Each number is 50 + 10 x the weight over its row's rms, rounded and kept within 0 to 99. Layers, rows and columns count from 0. The size before them is the row's rms in percent of the matrix's.

# layer 8 attention query, 128x128, rms 0.138, rows 0-108, columns 64-127
108:44 48 54 52 39 76 49 41 40 63 54 53 54 42 37 47 27 48 51 51 38 51 46 22 55 49 37 53 61 41 62 40 23 45 60 56 53 54 42 33 52 49 49 36 63 67 48 67 51 48 79 44 56 35 51 50 45 56 26 55 50 40 40 46
124:51 50 41 46 59 56 44 52 50 42 68 49 54 53 58 65 61 43 34 37 61 40 48 55 40 48 62 46 44 58 50 50 43 52 50 49 49 59 58 66 66 65 39 63 65 47 55 53 47 34 31 43 49 53 62 55 38 63 47 56 58 44 40 31
098:54 42 41 55 54 51 67 47 45 47 57 53 60 42 61 38 49 48 30 45 54 60 50 36 45 57 53 48 61 58 47 58 42 52 46 35 65 52 58 46 53 61 54 53 58 58 42 47 48 61 71 57 32 31 45 69 50 53 31 63 38 30 45 45
092:51 51 44 48 69 34 60 40 37 56 45 25 49 46 61 49 54 60 41 32 56 42 54 52 46 74 48 37 60 63 52 41 52 68 49 49 41 62 59 45 60 51 56 62 49 33 56 41 60 38 48 63 37 54 46 55 40 48 68 53 41 40 47 51
086:51 47 31 58 52 53 75 44 46 53 57 41 70 67 39 60 46 61 46 53 47 48 40 48 40 48 59 47 70 39 29 54 56 63 64 50 54 51 53 45 43 57 39 66 30 56 43 39 38 62 44 48 37 68 39 60 41 63 53 49 45 51 55 41
079:50 39 73 36 54 47 70 37 56 41 34 36 44 45 57 34 58 56 66 47 51 68 40 54 52 60 43 50 43 64 48 33 55 45 36 48 49 46 46 53 29 32 50 61 53 47 67 52 48 44 37 59 57 59 49 46 74 54 67 55 49 49 54 58
092:52 49 61 44 72 50 44 43 42 63 64 22 40 66 51 42 67 45 58 56 50 45 52 38 60 44 70 57 51 56 68 58 54 38 38 51 58 64 56 53 59 54 48 47 61 63 57 40 56 68 59 54 54 62 54 65 67 37 52 53 46 47 52 51
097:42 54 38 43 49 43 30 54 38 43 45 64 39 60 62 45 48 38 30 53 48 34 52 59 59 53 32 57 49 43 63 51 57 56 67 61 41 44 38 55 48 64 56 55 52 49 48 55 48 41 40 43 56 55 69 46 42 64 30 51 62 69 45 47
081:55 46 34 31 40 64 59 39 43 47 37 56 57 39 33 42 37 56 52 55 32 40 29 42 40 49 59 43 67 52 60 65 31 52 46 33 50 55 59 39 55 45 48 57 51 36 45 48 49 60 32 70 37 47 41 50 48 47 56 40 50 44 62 34
084:45 47 57 67 50 69 34 67 62 63 30 69 47 51 40 68 47 42 64 61 49 51 44 63 52 41 71 48 69 39 63 37 43 47 50 46 56 38 40 57 47 55 44 59 42 52 43 60 59 45 59 53 48 45 55 28 70 42 56 34 53 69 63 45
088:40 64 54 53 46 34 41 54 52 60 27 53 53 58 49 75 59 60 52 58 47 60 56 62 49 49 46 41 56 37 39 49 55 50 50 63 56 50 48 57 45 43 54 50 70 56 51 25 59 57 44 31 51 46 45 54 46 50 69 49 62 65 61 56
096:61 28 52 54 74 47 57 55 54 32 57 52 36 55 75 66 46 38 60 53 69 62 55 51 43 55 38 50 54 55 56 46 40 70 39 32 62 60 59 49 47 37 56 61 62 55 37 47 46 55 67 45 59 44 65 51 49 51 51 52 46 43 39 69
087:41 32 56 48 50 46 69 63 58 53 57 53 46 53 42 52 48 56 65 45 56 56 45 38 52 49 59 34 58 61 30 37 55 53 47 48 55 50 42 64 54 51 69 55 76 63 50 46 44 48 66 53 47 46 36 51 53 57 56 60 62 52 54 48
082:41 50 50 49 63 46 52 37 45 44 53 35 65 45 54 51 38 44 42 44 37 57 54 48 41 55 48 40 74 38 64 38 18 55 53 44 57 46 58 45 54 51 51 56 61 50 51 63 51 63 44 63 63 51 52 52 46 42 45 51 44 43 44 61
101:56 55 48 50 47 48 52 54 34 39 66 52 50 33 37 51 41 51 62 79 61 64 55 50 48 43 58 33 51 50 42 58 45 65 62 58 58 38 53 34 55 57 43 67 62 45 57 59 43 46 36 49 48 48 40 63 62 51 34 45 72 60 60 58
118:49 79 39 32 33 50 60 52 47 40 51 54 38 43 73 55 15 47 50 62 56 55 45 50 43 51 53 60 41 54 53 57 31 65 50 51 32 52 54 52 60 55 58 28 61 64 46 27 53 47 45 42 49 38 52 41 59 51 45 56 35 52 51 44
092:28 25 56 57 54 51 36 43 55 41 39 60 48 41 43 51 43 57 54 48 34 62 43 61 51 65 54 49 66 44 46 35 53 40 53 48 59 38 24 41 24 57 46 66 58 32 47 48 56 69 55 66 60 54 51 43 62 55 54 63 54 40 60 45
090:66 34 42 60 38 51 71 64 35 35 57 57 44 57 51 31 45 63 43 55 55 42 50 50 68 52 23 30 49 36 49 49 54 61 53 47 49 64 68 38 50 51 40 52 55 46 54 50 45 56 41 40 43 41 66 54 60 49 37 44 56 57 73 58
093:44 52 61 53 54 57 38 37 58 58 40 68 52 49 59 43 57 53 32 51 29 49 23 54 43 57 46 55 44 58 48 58 51 54 41 47 51 60 41 74 25 56 56 41 38 49 75 48 41 36 48 38 53 51 51 53 49 48 53 75 40 57 62 39
085:57 67 54 58 38 47 45 38 71 47 45 66 44 46 48 53 49 38 56 52 36 61 47 36 74 39 42 45 36 54 68 28 48 53 46 62 56 48 57 47 31 55 53 43 41 40 49 39 43 58 49 63 60 48 63 48 62 40 58 32 42 42 56 59
095:55 46 58 56 47 39 67 61 29 52 52 48 57 49 47 56 53 65 55 33 54 67 33 35 59 40 46 58 50 40 44 60 53 62 36 54 40 68 32 35 67 54 59 62 51 61 25 43 61 66 52 47 45 36 56 48 65 45 44 31 54 52 58 50
111:54 42 62 56 52 48 48 62 54 45 48 56 71 57 32 44 56 56 40 42 38 76 48 39 50 56 48 46 38 33 41 56 53 53 57 61 58 42 49 38 58 49 61 37 27 62 50 57 55 36 41 49 44 52 48 66 48 44 42 48 41 55 66 47
112:63 37 42 71 38 55 64 46 50 62 50 46 34 29 53 47 61 60 36 35 43 50 28 54 58 64 62 63 45 59 37 48 63 60 54 56 62 36 54 40 61 62 45 36 38 57 44 35 54 56 60 71 55 34 34 67 55 35 38 42 57 46 50 52
101:51 69 60 56 31 54 52 45 57 49 47 63 35 49 43 41 63 33 64 62 48 53 38 28 49 63 51 53 41 54 50 54 55 39 48 74 42 43 51 54 56 61 67 46 49 64 54 69 44 62 47 51 47 48 49 45 57 36 65 34 65 61 56 50
097:52 33 47 50 44 65 42 63 53 39 44 52 52 37 46 52 39 46 48 34 56 66 60 50 48 54 70 60 59 40 60 57 50 50 51 53 66 60 34 53 61 49 46 60 50 44 35 57 56 75 52 50 56 55 39 54 45 54 36 56 69 70 74 46
093:44 63 55 65 64 50 54 53 55 66 65 53 65 49 32 41 60 39 46 30 49 57 59 51 68 56 38 56 43 34 47 50 56 55 45 44 45 53 24 41 57 41 49 62 35 41 58 53 40 49 64 58 55 24 54 58 48 53 63 52 69 61 37 48
092:40 48 51 44 57 62 47 38 46 51 54 60 52 62 55 52 38 52 54 47 45 31 50 45 64 42 45 52 50 67 41 47 47 43 42 41 41 47 54 34 47 51 43 47 49 30 72 54 29 55 28 46 35 59 64 50 49 48 34 31 63 61 62 45
095:52 50 42 53 42 46 58 43 46 39 44 41 40 34 49 46 38 62 54 59 42 52 64 49 39 54 41 50 60 45 46 47 49 38 56 38 55 64 62 42 51 51 57 62 46 32 58 48 54 51 34 30 37 57 60 44 33 60 42 46 36 35 65 66
088:35 60 43 39 58 41 50 62 66 40 42 45 51 52 56 49 46 46 43 50 55 75 54 44 36 46 51 53 63 65 41 41 47 39 45 37 34 43 44 58 46 26 53 52 50 54 29 34 38 37 57 44 74 67 33 55 44 49 61 62 40 59 54 34
103:32 40 41 46 61 47 48 42 35 48 39 64 48 53 50 51 51 47 48 29 43 56 46 49 49 45 38 56 61 50 47 45 48 50 65 58 33 31 52 43 48 45 48 67 53 72 48 65 55 59 44 53 73 48 56 35 52 58 52 54 47 36 33 55
113:54 41 45 42 55 63 40 67 65 69 50 66 62 40 60 27 35 46 40 47 44 66 43 52 40 31 60 49 30 56 49 54 41 48 53 56 51 34 55 40 59 36 46 44 51 42 57 48 51 36 50 48 54 30 48 41 61 55 41 61 47 46 33 34
093:40 44 42 60 65 58 50 41 65 59 30 51 45 61 49 71 27 53 54 48 62 70 34 52 57 59 54 44 56 49 50 61 66 64 58 43 53 45 49 54 62 45 52 51 41 59 52 58 35 67 55 54 39 55 48 64 46 53 48 62 55 34 59 54
072:51 43 79 48 54 43 44 54 67 34 32 64 48 45 59 37 56 52 57 45 45 43 45 54 73 66 64 40 44 51 42 43 54 40 33 41 57 49 42 55 53 46 50 72 63 53 53 51 39 50 50 67 49 54 48 61 46 50 27 52 40 38 49 73
076:53 34 67 51 46 51 51 58 48 48 48 41 63 63 47 51 45 48 52 60 52 49 60 54 52 39 39 55 62 47 65 54 66 54 39 43 35 50 63 73 35 63 57 42 43 73 56 55 60 74 37 46 84 38 46 57 58 53 56 44 50 47 43 54
072:52 49 67 38 50 58 43 57 49 45 76 52 53 44 66 39 73 42 52 39 43 46 53 48 49 53 44 48 64 60 50 53 45 57 20 60 51 35 71 48 61 30 38 40 55 45 39 36 50 34 43 61 39 40 46 69 60 65 41 58 52 46 49 47
079:49 58 43 55 35 52 63 58 67 52 45 53 49 50 55 57 55 53 53 65 45 53 58 44 39 64 48 53 35 61 50 45 58 47 48 49 54 51 60 46 44 62 56 33 61 40 55 39 59 55 31 55 69 57 51 62 63 60 54 48 44 51 42 68
085:57 42 37 47 36 47 71 56 86 53 41 62 47 58 57 58 45 51 47 59 59 51 49 55 42 66 60 65 59 54 36 37 45 62 35 49 75 54 54 53 55 37 58 40 55 43 47 57 49 43 32 55 46 54 49 55 48 46 46 49 51 52 43 55
078:57 43 32 67 51 46 63 38 58 64 44 35 45 49 49 49 62 48 37 65 52 70 41 49 62 48 51 69 40 56 59 44 71 57 54 51 61 59 43 59 50 63 64 46 34 59 49 39 40 60 50 59 65 58 49 46 36 37 59 64 57 59 48 51
097:33 50 46 23 53 51 36 56 43 44 52 26 51 47 48 43 48 46 42 41 32 49 49 39 38 53 51 38 55 58 62 55 54 46 62 51 50 35 65 51 51 63 28 22 71 56 36 42 62 48 53 37 46 54 42 34 76 59 39 42 49 47 65 36
097:33 38 66 45 61 61 39 46 52 52 65 81 49 41 50 54 46 54 55 55 37 34 45 70 68 58 44 56 51 46 45 43 40 56 59 48 46 71 40 38 46 45 27 73 33 48 37 45 63 48 45 67 36 51 48 49 55 48 45 59 54 38 41 61
098:60 76 38 41 46 48 53 56 60 51 50 35 52 53 65 51 47 49 49 50 46 63 57 41 43 54 58 60 50 78 52 57 57 43 54 60 66 39 53 56 28 55 51 39 58 48 40 37 42 57 38 54 55 67 37 51 52 49 59 52 55 50 62 36
106:39 46 29 57 62 61 47 47 43 48 33 42 35 36 41 45 33 43 48 50 48 46 44 56 58 67 60 54 38 49 66 37 49 58 67 61 52 62 41 52 46 58 66 55 41 56 42 47 54 57 58 51 39 82 58 53 59 49 39 53 52 43 52 54
105:41 63 41 70 38 59 45 54 63 55 41 37 43 43 46 39 48 48 46 51 39 72 42 40 45 67 81 52 47 63 57 30 60 55 36 59 47 47 47 54 43 46 41 45 52 49 51 55 56 60 52 57 59 62 61 45 53 49 39 38 44 50 64 34
101:47 47 56 55 59 63 56 44 47 59 51 61 53 44 29 55 41 44 46 62 42 57 50 67 54 45 57 64 39 64 64 54 52 43 65 52 40 43 41 46 37 36 59 54 46 55 38 64 42 57 53 28 42 40 51 49 75 49 53 48 66 34 38 58
115:45 50 34 65 49 59 44 54 53 48 37 38 51 50 52 51 43 48 54 57 60 49 41 40 38 65 49 55 40 57 43 45 50 57 70 47 57 53 42 58 36 66 51 57 54 43 48 55 65 66 58 47 60 73 58 42 46 51 55 52 41 51 63 50
102:34 51 56 48 47 64 46 50 54 55 44 57 71 39 43 50 49 55 56 67 32 48 49 46 42 44 57 34 49 34 57 69 36 38 56 62 41 49 50 46 33 42 59 60 47 64 58 63 49 38 62 49 28 60 48 48 47 61 55 55 44 40 46 44
108:55 46 52 43 46 77 55 55 65 47 36 47 42 61 62 52 54 43 44 49 54 50 49 59 48 42 53 59 54 52 52 46 64 58 68 54 70 58 56 46 45 56 37 34 57 58 66 50 34 49 40 38 50 54 63 38 53 51 51 37 28 54 57 71
104:41 55 36 61 41 35 46 42 51 60 44 39 35 49 47 52 54 71 65 50 59 47 58 58 36 37 28 33 38 33 43 50 32 42 49 52 35 33 63 42 32 67 62 67 50 54 58 49 34 55 49 41 50 58 48 49 47 43 57 58 48 50 52 46
102:60 64 44 59 43 49 54 61 57 55 52 50 46 51 53 46 54 52 55 49 53 62 38 60 47 33 51 46 29 70 48 50 52 37 63 57 36 44 35 54 63 81 48 46 52 52 43 49 53 57 48 60 61 51 42 34 57 58 50 46 52 55 64 53
126:56 36 40 45 51 39 39 43 52 72 66 27 42 48 49 43 54 62 52 36 46 67 54 68 45 50 58 42 31 51 31 62 42 49 52 58 34 75 39 37 49 45 70 62 49 47 57 47 65 52 42 40 64 47 41 60 50 42 49 50 62 60 58 64
110:45 56 43 59 51 44 58 42 43 51 55 51 41 39 67 30 45 40 62 48 55 30 30 47 54 51 58 62 58 53 57 48 56 43 29 50 51 42 60 44 52 58 57 40 51 47 27 42 68 47 45 49 56 53 63 49 50 56 56 25 53 46 42 61
109:57 43 33 36 53 39 51 51 41 48 40 31 38 52 67 56 55 48 41 29 40 34 31 52 44 35 26 57 40 48 52 36 60 56 48 34 53 55 62 37 47 45 40 40 58 47 43 34 44 49 60 52 59 57 40 51 37 49 49 65 51 53 57 52
097:45 64 26 39 54 39 74 46 55 53 33 56 42 42 52 58 33 61 57 43 60 50 38 64 56 37 59 46 41 51 50 45 28 45 61 56 46 54 47 58 45 59 58 37 61 52 56 34 42 52 43 59 58 59 32 38 40 69 43 52 44 39 57 68
090:66 74 43 58 49 54 45 65 45 36 56 40 36 48 33 57 62 57 58 45 64 46 59 60 26 48 55 72 32 56 41 39 42 49 52 46 53 46 75 57 52 48 46 51 42 50 45 60 44 45 59 46 46 49 36 49 32 33 45 42 55 62 36 64
096:47 34 46 89 49 59 36 46 44 55 42 57 34 43 54 50 39 50 54 35 52 55 64 46 33 59 53 38 46 36 49 33 73 65 55 64 50 51 49 44 48 53 41 44 35 57 42 52 42 47 38 62 43 59 46 62 48 52 45 45 42 45 60 44
094:45 50 52 53 54 48 51 36 24 47 55 69 55 36 46 47 43 43 52 57 82 46 37 39 54 58 47 49 50 48 36 49 57 54 49 48 34 64 57 35 70 64 54 66 33 50 57 40 37 31 48 53 41 56 39 53 46 47 36 44 41 40 28 62
092:62 58 51 70 43 50 61 56 47 53 43 41 50 69 53 52 40 38 43 37 53 47 68 43 50 50 53 44 69 56 34 62 52 42 58 44 53 70 38 49 59 67 64 56 49 57 43 35 49 59 57 42 65 56 41 45 54 54 57 38 48 42 60 41
096:58 57 65 51 50 49 56 48 63 41 48 30 66 49 60 54 53 45 47 58 50 43 41 50 46 58 43 53 53 36 61 46 50 56 58 42 60 49 55 57 40 61 33 42 70 62 57 53 45 52 42 50 44 45 64 43 47 62 36 62 48 55 59 42
100:52 48 51 40 49 57 27 55 52 49 54 56 32 42 33 72 56 62 57 58 42 47 70 67 64 51 41 69 56 56 50 59 41 52 56 50 28 57 48 53 31 47 47 43 48 38 59 54 48 49 47 39 58 59 50 59 68 45 34 45 46 70 39 66
097:42 43 49 53 44 75 40 32 57 51 55 54 51 34 49 56 56 67 47 58 47 59 56 56 54 65 53 41 46 50 55 72 44 46 57 44 56 53 45 56 38 49 45 53 49 37 58 49 54 48 58 48 47 58 38 58 41 43 75 53 59 66 55 45
090:38 62 79 32 67 53 34 48 67 42 51 60 53 52 36 57 40 57 47 57 47 54 35 55 43 43 33 60 51 48 46 36 43 48 36 38 51 50 42 60 45 37 38 38 62 45 58 27 64 32 60 40 47 45 32 41 44 55 47 37 71 36 42 62
101:41 64 36 73 51 55 55 73 53 55 48 44 50 73 65 63 44 51 71 38 61 51 52 44 56 66 45 43 41 52 46 50 58 45 31 51 47 64 40 57 37 43 46 60 73 55 29 38 55 65 46 52 53 50 41 52 44 61 65 61 47 52 47 46
104:48 45 47 35 60 82 69 61 64 45 44 59 58 39 56 49 65 46 42 64 52 46 41 57 50 47 57 52 50 62 60 53 55 53 41 45 55 57 59 65 61 52 61 47 56 55 55 49 50 44 53 53 49 32 55 55 44 49 39 45 49 60 45 59
098:70 57 57 63 67 37 58 51 52 49 46 66 35 58 41 41 40 40 49 41 67 28 41 66 71 55 59 58 58 57 66 51 50 53 60 60 59 51 52 57 56 51 41 57 58 43 46 42 50 58 45 76 56 46 40 46 71 62 55 55 48 34 31 54
098:50 63 72 50 59 62 50 63 46 44 71 56 51 35 57 54 36 49 46 60 70 38 39 55 55 62 46 52 55 36 53 67 48 52 56 64 54 45 39 58 70 63 59 58 34 54 55 58 44 59 39 53 39 52 43 48 44 50 50 55 50 47 47 43
087:50 45 65 50 58 65 57 53 55 47 56 56 47 34 71 51 69 48 54 64 40 59 50 45 32 59 46 43 35 48 29 63 47 31 63 55 66 42 27 67 51 63 62 38 43 52 55 56 49 42 75 58 55 34 49 47 28 44 62 33 42 55 53 64
088:46 50 45 50 65 23 41 51 55 43 48 47 60 55 50 56 30 80 57 60 49 36 54 43 57 59 48 56 61 47 59 37 45 57 56 44 56 42 58 50 46 46 48 46 44 70 51 53 53 61 42 51 51 58 32 53 59 53 54 50 49 48 67 28
101:62 47 63 62 56 50 44 57 44 49 62 58 52 33 53 45 35 51 46 39 77 32 54 68 56 53 44 49 64 55 46 60 53 57 57 58 58 60 61 49 72 67 56 69 40 35 46 68 56 61 46 50 37 53 51 70 56 42 46 41 49 39 46 56
106:49 32 61 58 55 38 30 38 37 52 58 57 48 51 58 45 44 53 51 44 36 43 68 62 47 53 40 54 62 14 53 39 56 60 52 55 43 47 52 38 60 45 37 53 54 48 54 66 49 46 44 62 48 56 55 64 48 60 47 41 51 47 55 51
111:42 38 56 49 38 72 33 59 56 39 67 62 54 48 53 32 36 36 33 32 63 38 46 63 53 55 46 61 55 37 51 48 59 35 35 56 46 46 41 42 47 50 46 51 39 37 49 64 57 45 47 58 54 48 45 39 65 42 47 50 39 40 53 68
088:49 44 67 64 46 73 56 40 49 36 43 54 52 38 63 44 51 42 50 60 56 52 50 46 51 46 54 53 52 30 36 30 61 44 47 44 47 52 46 40 56 55 36 55 47 51 47 62 41 47 68 29 32 48 66 58 55 57 53 43 45 43 52 47
094:46 46 58 41 34 66 47 55 34 47 48 48 52 50 38 48 47 46 50 44 46 59 43 40 60 38 50 37 40 48 48 50 45 35 37 60 73 43 55 46 66 57 60 49 46 35 56 59 54 42 70 46 41 40 66 53 43 59 71 52 43 46 60 36
107:37 46 45 44 36 40 58 40 61 58 59 60 48 72 57 61 54 45 53 70 23 46 58 41 41 53 54 54 47 47 52 48 57 56 49 41 40 39 30 52 31 33 33 34 49 71 48 33 43 51 48 52 71 57 51 47 53 48 53 53 50 63 61 46
079:46 47 42 39 66 41 48 38 45 22 53 54 45 61 58 47 50 53 58 49 55 32 57 64 45 35 38 49 58 60 37 56 60 63 69 46 58 60 70 55 54 33 37 55 53 63 54 37 48 41 51 52 49 53 61 66 58 58 38 51 54 62 62 69
089:58 46 41 46 57 43 48 54 51 62 49 46 39 48 57 63 33 53 55 55 58 67 56 71 57 75 59 53 51 61 57 37 67 35 57 57 30 53 46 55 62 48 54 52 39 68 67 57 69 63 41 41 58 43 55 44 60 53 58 52 71 51 50 40
086:61 55 56 61 37 43 52 40 60 26 49 66 52 43 53 48 53 55 35 55 67 54 63 52 62 57 37 53 60 51 52 30 54 29 32 54 52 69 56 38 76 59 57 56 49 35 35 50 59 51 59 57 45 35 53 70 51 59 57 52 55 39 59 56
103:49 48 60 45 40 50 42 65 35 58 43 66 42 42 34 46 62 47 44 44 53 42 64 45 56 53 35 48 46 50 52 44 45 43 42 45 52 44 56 24 42 48 47 36 51 24 49 48 49 54 54 55 48 35 30 55 37 59 36 57 48 53 32 62
107:50 27 61 70 59 78 45 49 59 38 48 42 61 39 42 60 50 44 32 53 43 53 58 57 52 36 54 57 70 50 46 61 58 64 61 39 35 50 45 68 53 56 67 49 41 43 47 51 44 36 81 43 57 57 55 65 39 55 55 31 55 35 40 54
110:64 37 53 64 29 40 38 47 47 32 41 61 44 55 47 52 58 54 32 49 36 55 67 57 52 61 46 67 41 28 44 40 43 54 34 47 33 35 51 49 43 48 49 42 40 63 60 41 44 52 61 59 46 39 47 49 37 50 47 37 38 49 69 46
105:58 25 68 49 39 48 60 46 58 22 52 47 64 46 42 51 66 55 53 49 63 66 68 40 60 59 59 52 62 40 62 44 51 50 22 48 60 50 53 62 55 54 44 76 49 46 35 56 65 43 51 44 46 60 53 45 53 59 55 39 50 51 54 50
089:64 38 43 60 60 51 54 44 68 56 46 54 50 44 58 58 53 45 44 54 42 39 51 55 48 51 54 36 63 55 40 59 58 55 69 50 49 49 39 38 58 67 58 55 56 46 41 46 32 71 50 59 37 47 46 46 31 50 35 65 53 49 52 43
115:38 39 45 52 28 35 46 65 35 39 60 59 57 57 40 47 47 52 41 33 36 37 41 38 60 48 50 38 32 61 53 44 32 32 43 60 40 44 35 33 38 48 41 51 39 62 44 45 53 63 33 57 41 54 51 24 56 44 49 61 64 50 52 39
100:51 39 39 64 43 29 41 48 49 44 47 51 62 59 36 58 55 53 51 52 50 42 52 41 42 50 56 27 36 44 66 63 37 42 53 57 45 50 55 30 61 54 58 61 54 48 50 36 45 55 50 51 52 37 47 38 55 62 48 48 46 43 64 31
097:48 60 41 50 57 49 59 66 48 39 43 47 50 66 53 69 74 64 44 52 48 49 60 47 50 73 62 36 57 44 55 52 26 45 54 54 46 50 49 49 26 50 56 46 64 54 29 50 42 52 39 58 53 58 68 54 61 68 56 41 48 48 41 32
101:58 40 61 65 65 47 45 57 53 52 46 60 58 50 59 62 49 49 71 45 59 47 48 58 61 57 61 43 45 52 35 43 46 30 49 43 64 53 43 67 56 53 55 56 60 61 43 59 50 44 62 58 61 74 63 59 54 56 66 42 62 49 50 54
105:40 56 71 54 52 56 51 38 57 75 59 52 67 35 57 42 62 48 59 47 47 58 46 55 39 32 70 49 50 55 38 73 67 57 44 60 57 71 63 64 39 38 51 52 59 58 64 58 39 51 69 47 59 53 35 39 41 36 45 40 41 49 62 74
085:46 47 43 39 42 67 42 61 41 51 50 50 41 43 37 38 44 60 53 59 48 46 56 42 49 51 50 52 45 37 54 40 30 64 77 44 44 50 43 32 46 57 43 52 54 53 49 56 63 46 61 63 64 29 38 55 51 50 40 62 46 58 34 50
091:53 43 50 47 56 57 40 41 64 57 50 51 52 64 64 38 40 61 61 38 55 65 47 68 55 60 49 57 37 48 51 51 37 57 56 58 54 38 76 66 57 50 54 30 46 55 43 55 42 36 39 64 36 44 65 62 54 60 56 58 36 41 43 48
100:28 49 59 52 57 56 44 54 54 53 49 40 68 39 57 43 50 53 63 41 29 49 54 52 56 42 32 47 43 50 42 35 66 52 49 60 63 53 48 42 50 37 46 44 51 57 42 34 43 24 53 58 55 50 45 66 54 42 72 49 48 36 44 47
102:44 59 53 39 47 48 53 72 45 58 45 64 59 48 53 26 48 61 50 52 40 37 46 39 62 46 50 38 34 39 56 56 40 45 61 40 28 48 44 38 41 47 26 49 62 58 65 39 51 55 48 53 51 26 55 55 50 39 44 62 61 24 32 46
093:41 47 42 35 39 29 30 57 55 45 49 41 58 60 56 40 45 64 64 55 26 57 58 62 48 45 58 45 51 67 51 46 44 60 56 43 51 50 62 48 48 46 45 50 53 39 46 45 42 44 57 58 71 56 46 58 50 51 34 56 34 59 58 39
100:47 45 54 63 49 43 49 62 48 64 46 53 69 31 64 50 21 45 49 60 30 33 51 51 44 48 51 51 50 60 60 65 52 66 65 58 51 50 25 44 40 52 57 50 46 54 49 64 38 56 63 39 57 59 49 50 39 32 64 44 40 52 42 78
096:35 52 40 51 71 45 58 50 48 44 60 58 51 38 51 31 47 52 46 52 56 35 52 44 68 50 39 51 60 67 64 49 55 47 47 54 50 52 48 37 38 22 45 57 59 47 38 24 34 30 56 36 46 58 46 58 65 47 57 50 53 46 43 49
103:36 49 56 51 53 58 46 58 57 51 45 41 62 47 55 25 67 46 53 16 62 46 47 51 62 41 50 46 48 45 57 58 49 62 39 33 57 60 60 56 44 64 50 54 32 43 57 52 69 54 53 50 40 41 35 55 54 42 57 49 32 33 46 40
105:56 57 38 48 37 55 66 71 44 30 40 49 49 37 44 56 40 53 49 58 44 67 48 51 32 33 74 24 52 44 60 63 67 42 64 67 42 34 45 67 58 70 52 51 54 66 29 47 44 56 56 58 43 77 52 53 53 55 64 61 47 60 54 57
099:45 32 52 59 45 57 40 58 63 40 60 55 45 50 48 53 54 48 58 52 45 63 58 50 32 54 57 38 53 71 53 48 53 48 46 44 58 44 71 52 62 56 62 67 48 52 47 59 43 40 52 53 42 51 61 57 57 29 72 27 57 41 64 43
102:49 40 57 51 88 54 44 76 46 33 42 47 29 50 35 58 51 44 67 44 55 48 53 62 60 67 40 54 46 47 49 44 48 61 53 60 46 51 33 59 54 45 48 57 43 59 49 49 49 53 56 52 59 47 65 45 40 52 44 52 28 46 47 49
109:55 46 49 55 44 49 66 54 48 52 63 47 53 59 69 29 63 64 35 42 82 41 46 55 47 64 53 30 50 54 38 54 41 48 54 52 74 64 66 52 52 62 51 63 47 51 64 45 44 55 50 50 53 47 51 49 46 19 49 54 46 52 33 51
107:54 44 53 40 46 49 58 47 39 36 41 55 50 38 39 60 46 42 50 56 53 38 37 37 58 51 42 45 61 37 45 44 45 58 51 50 41 37 41 71 51 57 49 52 50 57 43 41 46 60 65 39 52 54 54 47 62 59 50 35 43 53 50 61
096:49 51 43 42 61 50 63 50 41 53 45 43 53 62 50 40 48 47 37 52 63 56 52 62 49 49 69 36 72 44 40 74 56 51 73 47 45 54 47 45 60 40 28 49 68 59 53 60 75 48 65 50 44 44 58 47 46 35 65 50 53 50 51 42
106:58 45 34 39 50 61 58 52 60 44 41 47 52 58 52 51 59 36 41 55 43 54 62 45 44 50 62 57 43 62 42 44 57 38 41 54 48 47 43 67 49 38 54 37 53 66 54 45 67 56 53 44 64 46 53 53 32 37 54 30 40 70 47 54
091:47 44 59 25 49 50 39 49 58 36 53 56 39 55 54 57 31 46 46 52 46 60 41 57 48 62 61 66 58 37 51 44 56 42 45 54 47 46 37 74 61 65 49 49 58 42 39 53 61 55 34 34 46 46 51 62 66 54 54 56 59 68 32 58
102:51 57 53 31 67 42 46 58 57 55 40 43 53 62 54 26 56 56 36 48 52 35 48 64 52 55 51 35 46 31 43 57 39 53 45 45 49 62 70 35 65 55 50 56 31 54 33 69 40 50 48 48 51 49 51 50 54 36 55 58 59 50 46 59
093:59 58 42 51 42 44 57 39 39 61 39 21 50 45 61 30 67 57 36 35 56 65 56 42 53 48 63 40 55 37 40 47 35 41 44 47 49 72 56 33 63 44 46 58 41 52 43 56 61 62 46 40 36 59 39 55 53 46 52 60 51 49 42 47
112:60 56 49 45 41 48 63 64 67 32 46 54 48 57 46 49 64 31 42 66 45 51 53 50 52 52 53 68 52 65 59 35 56 65 36 67 59 36 46 69 45 48 53 51 48 41 51 56 36 58 28 49 52 45 52 61 46 75 41 35 53 64 54 35
120:54 57 29 62 50 49 48 52 61 42 35 48 51 40 48 63 49 63 45 53 50 49 43 29 56 60 69 52 72 51 48 48 42 43 44 50 47 53 53 62 46 45 52 51 59 57 66 58 61 65 47 39 59 40 53 38 60 48 46 43 51 41 42 46
102:59 49 59 45 46 55 38 37 43 51 42 47 57 48 57 76 48 53 55 46 53 49 64 46 47 61 50 51 49 29 59 57 26 40 38 43 42 48 39 22 43 53 43 53 40 48 61 44 64 46 65 50 34 45 55 36 58 26 54 40 69 51 51 43
115:37 31 65 61 61 40 45 57 41 51 55 45 60 33 37 48 67 58 44 43 47 37 67 52 53 61 44 42 44 52 28 72 45 40 64 63 45 63 45 63 54 46 46 68 54 64 57 73 53 38 47 43 54 68 41 50 30 39 53 68 48 47 28 58
111:65 30 46 55 53 54 52 51 65 48 55 56 40 56 41 55 58 48 51 48 53 33 42 65 49 51 57 47 52 30 45 61 41 57 48 57 61 51 44 48 61 48 59 65 52 43 62 60 40 38 50 56 28 60 38 56 47 59 49 66 45 50 57 49